From a checkpoint of a small transformer trained on Wikipedia: 8 layers, no biases in attention or MLP.
Each number is 128 + 32 x the weight over the matrix's rms, rounded and kept within 0 to 255. Layers, rows and columns count from 0. Numbers have three digits each.

# layer 4 attention value, 256x128, rms 0.301, rows 49-255, columns 64-127
127128139087179219128070185189094186168110108156182083058181152079091164038126155105180060122132164164158096132152071147115098157152152129105150114036028159187232152124117080071142108167146127
205118107171097115133173146114149123143207147096123173171186120112109156151159147137114155101144143167141119172163097131173087137079112195131143128087109095156103099199180152145096096196131105
144114168136132105088140093128125102143089116058145143139139028123152113114100122053164079162090176103168136117113087123117047146170142142170093113164048094150188103104093195059097147127124126
151139183118157119100152122138122140124143090140168174152188117119197108158214161131127177114161093126208079151130150117164108091113129180175142111119139149123161169099120112135143109197127094
132097155138166080109090097082143123101149084157122137108146130113156110093156124106149099144129067146163093113089121147105125117162123104162121151188155190092149141087086127161137165060112110
114087168124131173082118111070076088127116113140169102122081165147123104157137185191114043193110203132176140065141131142159092149165107108144142167095060110148149133143123131109108052106171115
109137142140096160105075147148155146149125144123100159162100120082155135088176143119131143084171165127098103134163126128121085158107061170142159089148124101133098152114088165150106088114126098
130103157134191147121171097132120114113159135119137158126153100152087115112126116155109075133146116113151156155105170115142120124147112153144128126106106092119166134126130145179081128168130132
150081160172105100175129134133123097097147145102142097186102184161119111132120110124092113069093170125115139112138186114130106154134110169133139099152081113123124087134175138173119205145141124
129163158069116172165130151140183159135120153169125113116124128071104142173121133121149156128202159115174106163172077111047182141168168152174129107104185162126129133217013116131132117100150130
127141170100130106077078182160127128104127234178133148075141143078124137143176125116108250159137128110148142167143071175119193176142134153154109111113197105078126137193082083100173151141174106
203125111160135110138096114182084140144064096137152155123112089138121164162178115119146098194148086167171138148078119083108144112140141161132118121105093127112108127136180123133068111157131210
111150147135103117090103139117201175105123082174106134105123095143152115138125028100111146130124115111138098133097129089156107119129135172128121153098141071165122146112109177127070114160124107
151112131121118156117145116133137113122123117144129098122112123125158155084137117143106114097149136138112135112099105077136155134103133123153116128118099081147122140112101077157162125108128102
107147158091142126131090101167174143087090130104115137044131189154135164132149130112154087135116132219172160130153097113108140169162146189129168148081149136108133150131122102120151096128168128
127187076172126134150149169103094085180139161139165110049151136143153107134106155161159138095133152167154158179153124085123174128111131094150159097063169124149189096158146123100093132134073065
197087151078138157130128174175123114123115161143104138142097115099166137122132143186136124172084119106122213172141128169084144158137115121130116124154136141127103115101104168147187139152094162
147101110128090140114148129091098168170148113143148138102093146111104129080103109139140126151163083089122086163089149157121130170123126126083144146149128120167155155109163083135127088113142130
132125111104112145134092131111177160140155116127138216134104188147127095157155155118121141142159140137160148110152149122196164140137139139098141098151174121092065141108115086163100121095038102
128100110130154140194150106129167107090102147111091106146102130161140225102131150066135083137101132090120182122151192099170157094182094129121069155172125092077215141168131142141134098124148143
138213109096159176103141098133124119207092152092077123133102124106154103084113113103160124150086126066104156172113087115128130131178147170063156127111142144100104137130122112100160158101087143
173143193144125124060153088161103081167125176119152145124117151147077113143102152089072160140139163133178112116103170108160133128153157164115127198150136157148108111143106186183140120108146133
126139155160124092133115132155123116104165134180171139076125070068201109114150123136119138097159162143103155112171109104102183129224176153129135152123114177113062084087127092159167064131135134
092090123161134128113141167049114085085175138098131162125127136164148099082114099113105152145129150133091080049111133171159115118172127154123123156128068123121167161171184132119201137154107138
139162098138107139118083123114137084100183149140083115095090155086110120188116089123144122121123129033131118112144098141119138065091150078101107083141165146084091095095128164182149103096098176
117070114056129152116101157062113131086136078139133050116099116092123149162120111173126134162082127044148086128127124135149163098111159064140095128199116156115155090073136090114137139126119125
142174162129125077133149124135108124125105091073120168175180127153140059101108125104111116132073107159130175085092091082135170134156100122140165109141155140047136151093092098172164090097140123
098161094129155081151148165125144116151100156154079188132129110074128117119149099156171083075102168095157142068127174120142115116134097131148139126133129135195114150082152123132138135133096174
141073161197129144040180141221116111168131150143113135104158138115117110118078177128141145160130104152084113126131135124135116172199124147153126129085159140165121096067193176138123101151097112
125092090080021139113110182096110155111146097126097155108145091184114142104171135132118156143102137166131125159118131151092134167134140092092169125139104106097125105127119115120118116108192146
135091131085159130153071123137135104115104167178141151146089100159133117106130104100118082178140155107148128158151120142128108134165159119130119082093123121128099074122124145145150135201079126
129167107134117158127133016157167128153164194139142132120116079130120142091088108151089081169103106113126134132099184121126100120160061140080081110102114099131113161083098131023128131147179115
140171100122124161147122066168180116138136123160130176161112092108120124111140104124160111133154153133176134077114127123141105121103115164141114164112124101137117110103157131170117089139181123
088141145129120065147127168155077133143140138126161133138134169128140099170159180169095150114058158105145143121122068106055131142151111142111133076119083152167125203124121150123122106164091189
140143151116191190148067110116096082117058157144105151132161141109114174132128163094160147141147129116125137096153158129154106095101091131126122122144071164108140115093204145104165155140174147
132150117095145110169114117091185129129150111089072119143118119165162085093091165180128127118097126110165166139148118146098152137142172123106179129122162118136037098160156099181182119098137153
166088112097120158125114162130112188100102097147103102116149217136112177134161080118106130111107119114101188104153199082146145110121096093080121087192142092161168112102059120061148134100176168
196115210138120133157099069164162179108167108114108178150069110111110209132150141128125141091141117107118108118143119143099123072145169158167136110140139096142171137141120102120078186094097140
058135126049159159175121123164085112104087095154114104118115143107068097087164102111123129134187134142170104180128139168077126174207108090139145139159086156121147137151135126122140130134165175
104074139122084128153154115123102161108109145074145134148154086085089123130141138110153143130109105122177105192096082184109126115114083176151118107107110149163095160096141151095046138131091147
141071112136096112131143174165119113160101119087088113101109154102160237102157154099156164135104116117105087076129130104108150156173150112152114125174115121123130137097086120145168145109106175
109134122141135089153182135124163100134125146114120141137075124119111113121113156118118157156094165140156132115101121077165150100099114108164144141101072116093128140122143143167199064083087131
093098115129159141146151158069181133173136121108190067147129139108185128079200115172123103142123178088143125158116182117181127099155150173118182167081147146118135123140116157144122123115118102
130102152096147108177156135113119087108094112065110143128096126117151136120146125129156153127094134133084094114198197120118100131105120095147145108105138142082149112134148120159100160121099166
108116081111158152122114098160182057156188146135053144158177139128139098140160087133096158094139174161142123107096100155110136156117116106051136124131131112062113141121108117130142149067195117
141136145108128139096108117170137107203094138140117086128128137172114131125086141078150153101133111127138097100131077164056142130129180089159115111137130158095143107121167109131094090121135053
153121135080088120131108120153114157103103160099056196083153178112082197169090121146106118159104087133149099141062124120167069135122079165149138145182120137090091163202054121094107119182075143
157103218064120141143097164138167064101125129150190160131091117148162111105210114124149131148112122116157087118166094134198110098171148134140136122170128086167103185143142139092070174135140174
105160092148173102089048165137145141090020140118165116058156100088139141129192162118121124108113122072052039147075030101097119165141149131092086135124125136118123111165125130054118169186103131
070147097076098163167107123157149084152152193148110114162101151097123119137158134103176124159152094110140100161106173160191126200158107093148160141170148087092117128156130075092077141141092146
122157134079135123163154113123162135132110084095117079061182074162129118093150195205060080074087116153161131129141155154104148081126106117153136106032094166134123086128117098166158131093114199
166132168061138116107153110165080147116137102096158154212133131112145120115150130134190152151136119194058162065175176106102131144092101119158119108084116137170155112088118180158105144089181115
124141105102114107144069143189121133102106134084024174215156181140072078090131168132145160099188101075131255113126158119107126173126124083097159079135110111079139134089117131145130078173102105
080147076095115147132134104129099140145171093177079123120110109111120095076115075095107124092145115052160133098142166106142137178114133091118148159153137122145134152154144169101109117167121187
116173097169112134135176156146118183097133141135158112135094141137148103164118109132169095116141194131147112151087066122188086116164090117155094145136106102122097086097123146084202113091150113
079186103107116124126131059109100163127145129103116213164154138115164108138051195152099152120195144137072116121168157118182147144120155100117142129115144111050134088100151154088190133149159072
132092164126132152084065090128177156152196151119150127122186142166153079137128122134094109146097140145135132130140097101118143107095076123142136145116164135173079145146151111159079057115125182
162103120176113164150126137197120134118133189152188235097107159113086175203145151111110102086120088143078119115175179132171122102126178128089079155082102094140132102131171120101204173115165139
118117164123090137125112139138162108138078117155133149077160147127159065166140113176163172193182045114089120135148120146140138143177160158185118128136134172146150165043122165133159150173060126
146134122153107089158102122115098096161145054084096125169142110130125141193129174115145197162050081092113143116117119149220132150196159108144134141174141186136066181104105140123105127121161153
145144069166132146148156148197044098154045164125090101081091115140059100139114172088108150080138170179156138130109123147175170107153120115154121150131105093121156115141103103111141133063101106
111130143101122138093153153081072146138073159181147130108131160170086133204148182092127107130133131127078156153081128101104155130166131118115127146163090157102183168175127137149149090145147097
082109116153129159137087178163104089111113112149115140101128153106147154097170151079126119104174132131113088226113123079130137139150081111167132167141095109102092138070179176120165150129153177
141134144083129109124169123144115071101110099145144142106127168055156022157169140114116145079131127101110150109114092145055142172075088166137132030173095088113088118124145153125140201120098166
090095130092119139152131072101148182111141149087137107174118149048179110166123146144152144223119113099057176166136135165115167084161130161172156154147126119132129073120145107143172108171175082
092071125101178122059103177097088129127126121098150122142101167126157135118117073106106101159158145070105121066114150142137085177132121123127148156192144139118177137074151133128114171101086154
116197081138170098105118111084126114096117143106055166126107132081122158181104119154101130119168089100099124208161101105135096169093126047114150143210105134076110101163097113125145093120170151
151131112156162185140126140114158086101068155116095158136125083121112182101060148179111108113146191139101136108169139115092130087106081132131074119171142115138113094157091170144133095109134116
164120139168121124137088200124085083141168147140106163132137124120122077077141151105129068176156093101114135100163129074176106123120101167076128149140133086122090114128139128075153184110172102
124111170124089140116149168137193075143161101136116160086153144200194154092160094104154107101085131131122159112130067167095061146168165169102177130098071119144104111111130154106196102151136107
205097102149125151176115109176141177069105148179130125117166104146151107148142128115104112164107166112163134148089088161120144137144159112139141101156123089071119102088129082090111112139133103
144127087155156144130154128156128100102100119115101135179109195138127125077120143143139114071131097155089135169182093161131117125165057172097137196141157128091113117158126138142083151163138130
120109138089103073070143164121099142130110149155135153176128142144165048104199128142129134127170135147037101116141100088174105146178139068152156147099117098103084147042130147102132090169139177
093099096133153179117161143083122137101109092120050146127037195094070118122158121074140093119149106143174108130125137119131093127188088102095120064169159115066143141137161161123089078101120122
173147130093088093114085107154169076098129125131170145173128116116129158089180092103111094187144079140109095173185120129157126088128102128087125127114112078217139093101141202130099145107139151
140146097091085106129148120192157102153094103144161120136113116146111132082147120148117128168117128100064142110099148139047137118157095139199097163104154168105106120111162139133127155106127134
142117070132144211122088147140117165142130122156110131121081094128130154195140148115124149110137179130131064134166166168150163130156121158118115143148190112130131159115174164166131134156105193
142188077109129095103128164127139133117150091183170082163174128124131141173121113134119138092162061134076117109103144096154147130148120099177120114132118145164140105112140115141086105119173082
099114078172134106167118156112066085154151140102130152138106182104153135151117138096153104156144118057153162144120152135149163105128151095122182071081145124123169160075053139121170123185087085
120103120119130105105107132146157122076111098209100149105126078149062138074175137140102113123194098061128126118131161091134149142139168125127126105122122120106127104099046101193188144170137115
120158153149090145118137148183142105099231135132187105149141172090129132155137129153087187084147123105070159130174105112153126106137161134129106117112198144070146079132145141138123141092068153
090099097114186070135073141084132136080096148152167139134116101123125173089146228105135146136149126153154123123114131146130137158109077137121116155117103165134145120065194089102059144105132136
101121086140204115174078125127118094175141120182114087118093112138153133149140134143169138086117111150107132132126104097127107150238135189130157117153080147121196155101131090099096154141091135
133153093080124116082122169134066102097115119133132140140128177086049122134116154115120152126110124131115224128169114087116163097158102085169157119094096106106160119121114154132151126140113119
147103089134203096112108175185058099129102093157140116155122106081170112172137136111139113099097131118118066165118088066036115124118111198175123109109176117085193112137106141142132102124116082
152133095117130141156068145154175035177132140141168118088097122120103116176106121126136130138128187118146112123123157126118133131161092102096089131080172147136130112101192083123101128131109121
109094123139074194107102109137172118143149122054123171181143187100183151182146111195149172101116166163159157118112083171193119143110136135130133084131130145154120103116075088150173103212127120
056124099074110168112146126151174134122166185152088126160085110154165144114139150123144136146123098169169134172173109115169109175141113153092129134167118116121148136137108123148115147197141143
087143135117106101108156185090156126119120084129140139075122145134152132177081069132171097154133127132103142079130148106128147138122130140138136098070213124114119135204136096108136109107137089
104119174148151169206136103162141137170220170129142079153114101146159135110110123079111167088120117101166111118119113165164154131096083139113088127098108184109074118098138130154085098147143181
184152139173140173123125086150154173135139164100129126098101120128101113195176126156071078136148107092154084140140153158114140104101094164125127184085134161117114139154122122088176123138105141
149200125096078097141081115131137117188119128154151153137116142161054056130076137082121041059126156165129200092137144105163118167078115046176148050135109114147123127147080091117100151061137125
161112075176142091183099175075174138123106125157075147141130038113139042139152149132118072113115157143133106076115105085099084180150158099084116152074166179140063173109160116139176140072090136
082085129170122111125134047157137147120117126126121076130063140084149134054129178132088147108143170089121115108109117135125126147137151127130107087095093126119125210090137084094108190096136160
153165053127152163113166141130064106169075115061094185192106085050114147134123129197160131148148135083092190092099096171102118111104093098157170097031145144145179153102162172130051115085150134
075117093128146064118130117133108130128174112113134168112090103143100140155049116125091089154232184133149096183104171091149113044154188138090154164111143123093141196215127141147094135092150133
085150205132156087194124163132139132131076088138184052144148069125153126189141125174140116150066082158105102160131125149142124106145096106178097229162077122153058117095136143097119147167117132
146087116141126099081158146128125184082099172193117152165141088114085195168116154093121132103106142086144126150092149153079133092076168138094161151159169146117156152076115148140169113098138130
220083143124145195103096194128079130126101120131157145074126117162139121150160137182135121134134060105078156157114131089151123139122057160166112144078094102111138122146097095144116070151079104
114159121158096145125113147163097091113105135131121147144043151174107127105201105088138145119170118152085121150071124114110136169155116130081152067026160168076163199073165104121087127168147141
135106096136101107094079175151098135104037150125179102114142131189088181164079136122135071069204172129124161121161158112157148108086200080132114136153135070139173085183112103140133116094096115
109132210161128144094149135181106159103128133119155109114149124101147156191079104200150146110128134108177052117107138092116133061110137166136118114081129139135142129131171129191124115153106109
128134169141102112108140145192122097096152151120091117167077068109142090161160145123161105131115037150105110154141129139125122112119137119183102142068133064138134121148159149111096130179132077
154079124155137064151137132102150156153161127112088138161073194138133195111177159119110153160078120167105162133117136126119165125134117157139125081138177048075127134141126148130160114094121116
090128101089154080093172171097101139123112102153172153168125082145135075124150082123108118092154131058133128180122142160100076156106143131144206165135143113163169148135122113112164089090131118
164085098109149125096111140166136152115088074156109133108177101113185125156211139106094159101140097101091170130114137095089146096157141160164113108159101109080152112192110050120095097125137084
113088179172140131181123148179142172195148192146158093132122145160091153093141091158120101103147152148023109127114111142114090174159134171076073106148106135126123046116135161154137127062120148
101140114113156157112128126153147162125101149145129148136134168104171122149121166105142143118099126146109109113145098139128170137123145083072152107127089103130095107103157164106157122052140161
137145170176134120114082146121179173133090088141096126135069053135148179156141114079122145112089146154128065115111160116156115174154087127148112140201111131166103116096083131100129106094140108
115052115127127081180119077162124115141124125081129100138055158146119175157163252156153178129157126187122129143035120073091161156158112151110087140104128113148077154192144190112140164119138139
176188150145199114146107122129127122141220175063120174155150176076141156101115166082082119118156136150122101121158130142108089124052110146110127129096155104110077120136154118138122100119123133
106156118121166113136066163124057127126157159184115138089126130100101154099082159160140130085145115114101076163129121164123131127114122097128147164158092145124139153056157185140134142126132150
100132137092168062134156117149163140108072147173151151137149095124119089159226151169163188099076123076114164104121140123093121169117130086246137115146131130101130091124102128172137064127178136
178149128136133114176173128115133123069115162129137141141111166138108069142154144167177135164172117166166145145113067150131150143091164162173055033151114152115104087109105105113102097111151152
161069128120099152131122171135087165080110111112068187091099077155167075219119104097143148186102160113131132127127117150174119156098146123136144107193176144122136117133151116152136176167138121
099102175134148102157115137121129144095123122060189140135144141137123130154139118127138171145096144113148117151104102175148192119080137194114161053169094174145102099094102126055099177133144156
112131129147117100121096158184129090102138125159094150157030159170137070109098152116173135141142171135090118182102175139166110153153133154119122176104128104147152084120135108113139132051166135
166138177145169101140117172146162142077098122131132114067138169167155122116155070128158160040086094064206147128173086031180075148141150120138152127111094119157034161100117145119161122081178127
101149123132093098112128171187118093147082199142066123105141126119077123115132148180151145123128156110091066119188020145125147140169084141136108116107076110167143115179089155148134171118079140
122086090105133186220045116192060093152131090111141116111160096153079216083137114143158120158145082179127064120121132133137101073133113141125118175128107171091098112162192174095136089106148127
127075182136069107084106100147097091170187094000129022139133115136157108100157150171119163142122142148139099111108039108181154111101142132134139069107119165190132196114171130098118228149101076
093064114099169155093118181104153191049204118105084144093148128147151095177175153068135135122137099107066117102078123137134164128143155212121141224119070074088184139119091156126114132133163106
138099123158138088173108179131068114053135078131096161130134164000131164106127113125184114144097112135128113091149126115171130128106102085084126129108131133128102114126136111110142135081119118
188168142099075147107203170122117122176153113123126111147157169112112143128063129080099188168111153101152130137208121098080156100095128157115133125114176152095168135152121093162146122108134115
158155130109091157125041122121092116082094094120128076028106085145124146134135138136156114126131155135165100165106081081112136099116140193094170101089107093171088134096143082108155139166111082
090145194161144111068131076101135109158110132091118151115118053184138101129130091195110158117118142128146159116147096176172122090091173140151091112132127152128135148124145192139115158097080107
153165100088150073127133185164142137122159113126183120108131128037134137085116106082137119098060133128072144121130199108090110171197115125105134112137165189068113110197132105124087148184142169
167135182169133104089159182106186129161058133152159143127073110161137076068097145125134090167144153126123164121125126167117184173073186170057113149097146057133172113167154137190137083093125162
079154102111139153151137119166138157186126111157080109159109120147109095163113114114209128085123103142132079111071113118142106186127059083091093106133077114110100070141081147122066155106132142
130130133128117113134134212128103120103132102162183173136131130113156118107151133105106164115238125092210119135125125107139145179116169176171183113120137126160139198143095108163082117134131167
160139186149154151091153095099196100070109117175070127089150143135148148156093177110114109142069122115094108102092151127080138118218087093088103158132124140095143151131214166163110058047099118
117126155129062130159079127105218134137141103122149135166133165110181115109159143118088123188085127102153059117164135154106130107124168140097150072107095071145115133147069122156086173179137110
094071123176186083053101129167130158076120081085138147114108082130128208146149094152159090127149089177123113177102147121152138096188107116151144123114175078134131148138193151095166082124149111
114160126033127141157115151154167099116131098144146107133120066080174093111166053131147153126115164144144112170157165153107137162067125121130154079086155116129107140162105110155150130101191135
138117100165111105081146128103084098217158135160091056134136072156164140192106132140165106028155099141108124130158122167121118113152098121127121081133123100125150119137080131130180121137079110
128175086044095117141161130137116122109103102146129112163186103141122106134166126171144175133174134165171104078112112130133126121082138146208100114164074179145111192125141121137120115102116118
136137143127177131119142104102130100120159103118178087118148049112121193145141107161088091155075161148078149131091086117158086070137156135111133166152176119106119196075158180116089095126107170
170135128129114062135070104131128111087092111063073134058165130107125153115086121121130096100122120127129123127124188131154108112146159082049167138096093129091122089157112126097157133153125138
091112123087124058174151158136173147141095118121117189116120071110146124113147141118135124134195134181124155162112104120144198118145193142159120169162109111137105174126099151139137167111126133
176131147104172115159120142112071122129149131131060161148098130130165119124113112105146139094098165173127099174114091099150144125110086107129161114126117106169149092127137165126176117137169131
177116138132134188080196012142088083072137074164132140140096129153154086154078106023113120183108134090049141100136119090108146075173080127121112136092107106140127068172142150138068162090161135
152122112133093121136148231120104155152145111132135133122116141030135150138140088090144157109122129170173076129128135092136153117170157185087126147096119055125140125210151163101103108095174155
148160119196101116128194182148110114156135096149130102085159078144137115062127056130136106118105124145142130174167151135134107130119177124166190093093104163108141063085057184073086137145094121
162136147132155048148147122093116130129109139082178157118132123156081149096190114102165123115165127176097149181111106119188128148143094125114107141127116155094117078095100133108126099169113162
160165141145115155150114135167133133120168162120176118089102152103112120101124094021141146104094109124123091098132072103094133182118118132114122106108125123084123122151168132119131147199134157
137106206103150160087143092175110120104158163099135165165097170165136123135057067091119187136131094129110143101095147130113168111135118080105156125142135132156170209135100130156102132153115127
140064174115089132140171156143091159177109149082129095103181159138156114085165185088106160134152126092129122158155127125146127126113149093119133168112112105056112138136109150172059144085155122
159121184137155127073113131071168163130101085137100101109169127112193165192192110162125118154165211136127132091107139159119078147186172139200115149126096087136100162146120113088130135085094140
080145149094089154080167101145140123140138107109130150148070168196123097117135105184214090155094145182106099152101159128146120134170126139118116168118107072125143149142133136103140106160111153
149104080171154114117150106100139119174186154109113042164148147073115187098108156133081108149120154123149105114184164136087133169176117150091091133097144124124127194123087143158098114146085173
101103123130121085123133132145127221159099109116090127106127181080162131118084121138144135116121196112104100125112155113092135182045100068127174095166139116203139146122123118157118074144091128
163063115129138121131139134120160161152111139172111155131173085162116154134160120159096098077162133157059077196119147106197147134110134160147063121212133140167146095142134139082123109139147145
108186125158145149092171092128086111144122103066085096129090141109166092200179115153097159057136101088140070099184146163115116122090122124132113106108104123101121155151153104138099137078075086
148147128071138137142068226107151122122175139108126091126112165162125222131140138157101147183118104120170187100168153068109118100138078136117109164102063147091146144135079108070153127096110083
118172103096119200110107118136168218116120131087065187132151100116092152145141190130105158138128143157117182157054106123119147129165133053125130128163160109168171160090172114114150124143116140
130136144093132114134096123153140157145080112117172136103134115158127155130107155151118140091176133208182176173127134132197127106105103139097116102124118121172153113090078146117069126161165142
080125092097129142125156122022118149080154141125177130128160144109156079121144152143165148138104119095100125136140140155149119105141062093134136101129128088151119144149135119139109218153125152
164154140109151112133100147104129098140087140134188102135156091133135127103162122166112160143037097108112109105086091185110174112101069146119137141070118156130068091132169154195158155123107117
119163092114132116162121138199107131157152099148121124203106103094157103131118135070135151174121042139096104137106101096143160127111135142133140100136179101158138129162148159161147144148120053
127115122120217138157089142128142120143133102115135101159132087148120140106173129173150138156125142163134105064156087112109122125136158056110110125169124176106118163150137118130113161095122078
128136150138181201131137119126109159098132129083142148155142140098184172096075117103132166138119076138070180096137119115153104085137163124143149098155198058113157097161109098112114169171221094
148122151132142133188174106104146127143141101158053147117133121154165145173104126153148124101177055155152182123166111153108109097196085112122073167084135151158120121124087119120097155146089116
166150156102111119127118109139116145085151088127103114086132143143105187124140162127145130164123112125150094154124101139110058118115074123094136134093159137126114110187087111114114145172174133
171102106135110090146226135121133074175066168127147177144118147163138156158093111074158134101163147103122133088152117106100102170121166127193122102155150068127170088103142181161108109118133155
111168158189124127109161183121052085088150140150142099139136155142099136138134120132098132120124184154164140132160119165140158139142110125078121105137156093163155170146140123130224092133153167
095150131119098089161102073115157125189098159143072202140145126123136044061174111152104113092100087071080155180132110152123148171123161161090227131165156086121115124031121127118154172101085210
131155164110115153068149151106165110106104056139136096153159138139065109163146101135050095083142152117160163121193082158042096120154148088140117133106150171191185139105142103111147119109109083
167098125125142120142184120119099150084075102171138135134133132154045049155129079112196142142179106162133146135129183070141127107092113128141138111131172122104116169141102098144183119154117125
172164085111107148135113129160155114181147071129041168063146183079155176113065122055143185099097143154101147074149145101134095094172157092178107087145141133155149149099183102103190125138130123
099068126072115085056142127120141078078110105064147147145136129167130141098107091164073107091100126130138179112108133145111126166104090090106137075128160168148120104182114160113097148145143128
061115159092153078191177201153178108147176092110120180107115218148124150113139117102118148124068095114128147137114106112084062169132121138118106062138137126082148075192171107140149160078118099
102112071100079132153149126159147176119075099126079167083109157133147142148156154116111112125144042092108135083103066115150159092084092085136183070146181115106143199116135133172178094122129190
089138166174165177098119140123067099114118112110115117108182129098151175163202195109113109151070161099161105141161130098098084190141148092120099136143086120150113125153065085100128080105081131
113164126109145124178147126155124116154107102154181092152168112075160192102141147134121158108131133104182171117158138125143150165101157136116157141173095197159132144102129098113129153163133183
162092078068099110151082088169192161076133168087155111133100133125136155159062094125120102143096117103113162100103130166138077080072126150101129064116114077143118140138199096134142153155165120
119143087186170134118205149036151255089137176126095195148132062105125114059112197100143079077117170102159117106142134106119160071114089128204127119065107101113136121118077133085117101108106129
146076169142118177131140168058110097182174103129181060109124183112108137142077105183113106111144085091169122137150108139114070126135162106100095141130051142157109098134105118128108109132112098
129130140157112122134150110174124134164153125120120155063129072150078163149129096144128143119133165082130174151117106143099090138105111114142141148144128099119104109114078153135127123164159134
072116164150123150093111145175107147109115124153133123145102093128089074088066117077162143131075161147080179126116144158081145129118160108142172111151148152114126128136133159148120111152120073
127113111156096111121110133114051117165125140151138160085173109196129139160123153088125136115153094129156075161119122081170148106153152113140121147108181098177101134138111117122149082129123193
114102138070055098100150117159095080126089075110165159198113088127097100147120133163144139109134127116190094134135143145183151122120129098162155164153123165134119126111113162126118125170082162
165093179155103117081144121068169187150180148090126108127062132168123088172103104113101115120115121134162100118097122174168111146132095078167139125126141161152119117162083127105139127076132136
196105142125082143090134118131167115113109080152134139128097164148110131072140091132121146168106154097133230098150092097139136126103134118124168107105129125130185132132080100145138117162053109
176127170116125122107156100156156114134110142051109124134100113166149118074079134134184128107113146097108089117104073107125102103138193127135161186107113077101182152084157112164094094084119053
150120160177169112139133115147074154063144119120120150069157158160120150153160126091146146149154112143147110117194163102100153104118115139150137060102147085107121145189075088110070135113171117
114163133170155020138153156125201121163111148142147141114131117141201077140095105127102072090146101215134090200106084110140152080169113151147080123166139098125139142118094119121126088126147170
148154116160128185137178087124102112114111101123124111083190071157136107114101160140143111183102075123132065169165126120183129138095123174126162139113100100132119086160089094148119114165157116
138127185168089108132147123179125133163158128118184156096126134107107146166132079149096134114113118128048144108118125056150133138087095138148142102132142126075139126156084091148129115132137151
103121104117173181156070149162162155118136165120130113101145106093135138132157123077100153145113144106090124114129172165134124149116129151120146144076079093200156108101164108149189127115144118
139119165092145158144158099139161133097130095143144162136153148127102149176093125091188142150117083155126194113132106178154075125120119122089155142178091159112062127134094137124122090101126140
140173134118124171153108123096147127163133118187101114164108122138106058128074112134056128171113168170137097105187116097116144152157160115133097149142175122184135099173177092160134164121174136
082173140149127136077195118160151139132172141086112150119148172166093129084157113092053136106091080165109101120141178125166137067061107146146155097143120122113147130140129141110128083106134086
182184135091233077121161164145129078129070087104121164146129120107157138116143066107111064159104063157146163167089122139098053105206076145093125088090117133096164115170107130140139093139159123
126176089144108110084085198140114099136161123141142142101155136106167139144079128024094128085117151115119113123157151153118150085119122121173137130160157076175111123139101114084153120086064099
129135128136076161110161077143130103122084076062127069118124126108161096103143138082122144156131108170168124118126134116169163118104060115136101081131108100088086112155119144131075088162159149
108158116115158103136118124133106101095084105135131152158107135164155150073126151135125130125100149150170111130137111138141112082156110072137117090099078088182080076152127090171114139111154106
146101164141157132113132176094140120096144157151140128125126137092120118080143085130126059124132103122135074130116129140050176139098117141121124074173149198130198122116144104161187077199072134
062095120094160130139165161092183085102113142130142152084122175144160052125081088161141123132162151122175155128182156100139080203119164086153153153122128122146129112138083110149088166113169126
101108170079153110141109121112188080135107127121168167146097114121157124157094092100135089138131103140130114144101113123097134081132159151190152201131123109131111109108083136105119104164120100
145121139142099144084142165194141147127140139114091124110136136211103198180139084161197117100203056112129084089128165128187070113098124148126154148163123131113120176137133178117095139186160144
138096182139133118116072160123133097078076079131178114075112143157159148179082058145120083103183152113083121080148150123120127085136077108174137144038104112137144103103159107148065104088146106
156158163142128145110133182158140195185099078160105109159109099098093169080216087124185156148179083094075127156138161132139120140132203097127161130109125138151134109120116137165164129127145142
143182125150114114154073128130152101051163165140106120097151115124120151078129168132126110105173077174072147111084117175115175115169210098124135102164095122110065085130142125083100140105143126
192123169098150147144202136091098134109103162130190025071136111136124164138078137126134148230112130139144208095126187128125145124158176106146072179099049112121097084216121064213154145134067127
154108039087164158119169125142154083133163161127162157152111155122152135119164117078145169142125139140110176112139161171131112140120069101151157136090124044139117065117152153063101144094148149
111178056144141132127117122138140173050150120128072182123092130041166018048100147123163120108148152150116099156133154174119188065129127147066138118148130111130197179141157110059097180146139082
198139108067107160147186111117108128145113140162130142126134127129126147133134100131119124102130147138136188066114113145055176195153134118098145084201131143085131084180126121084162168088133162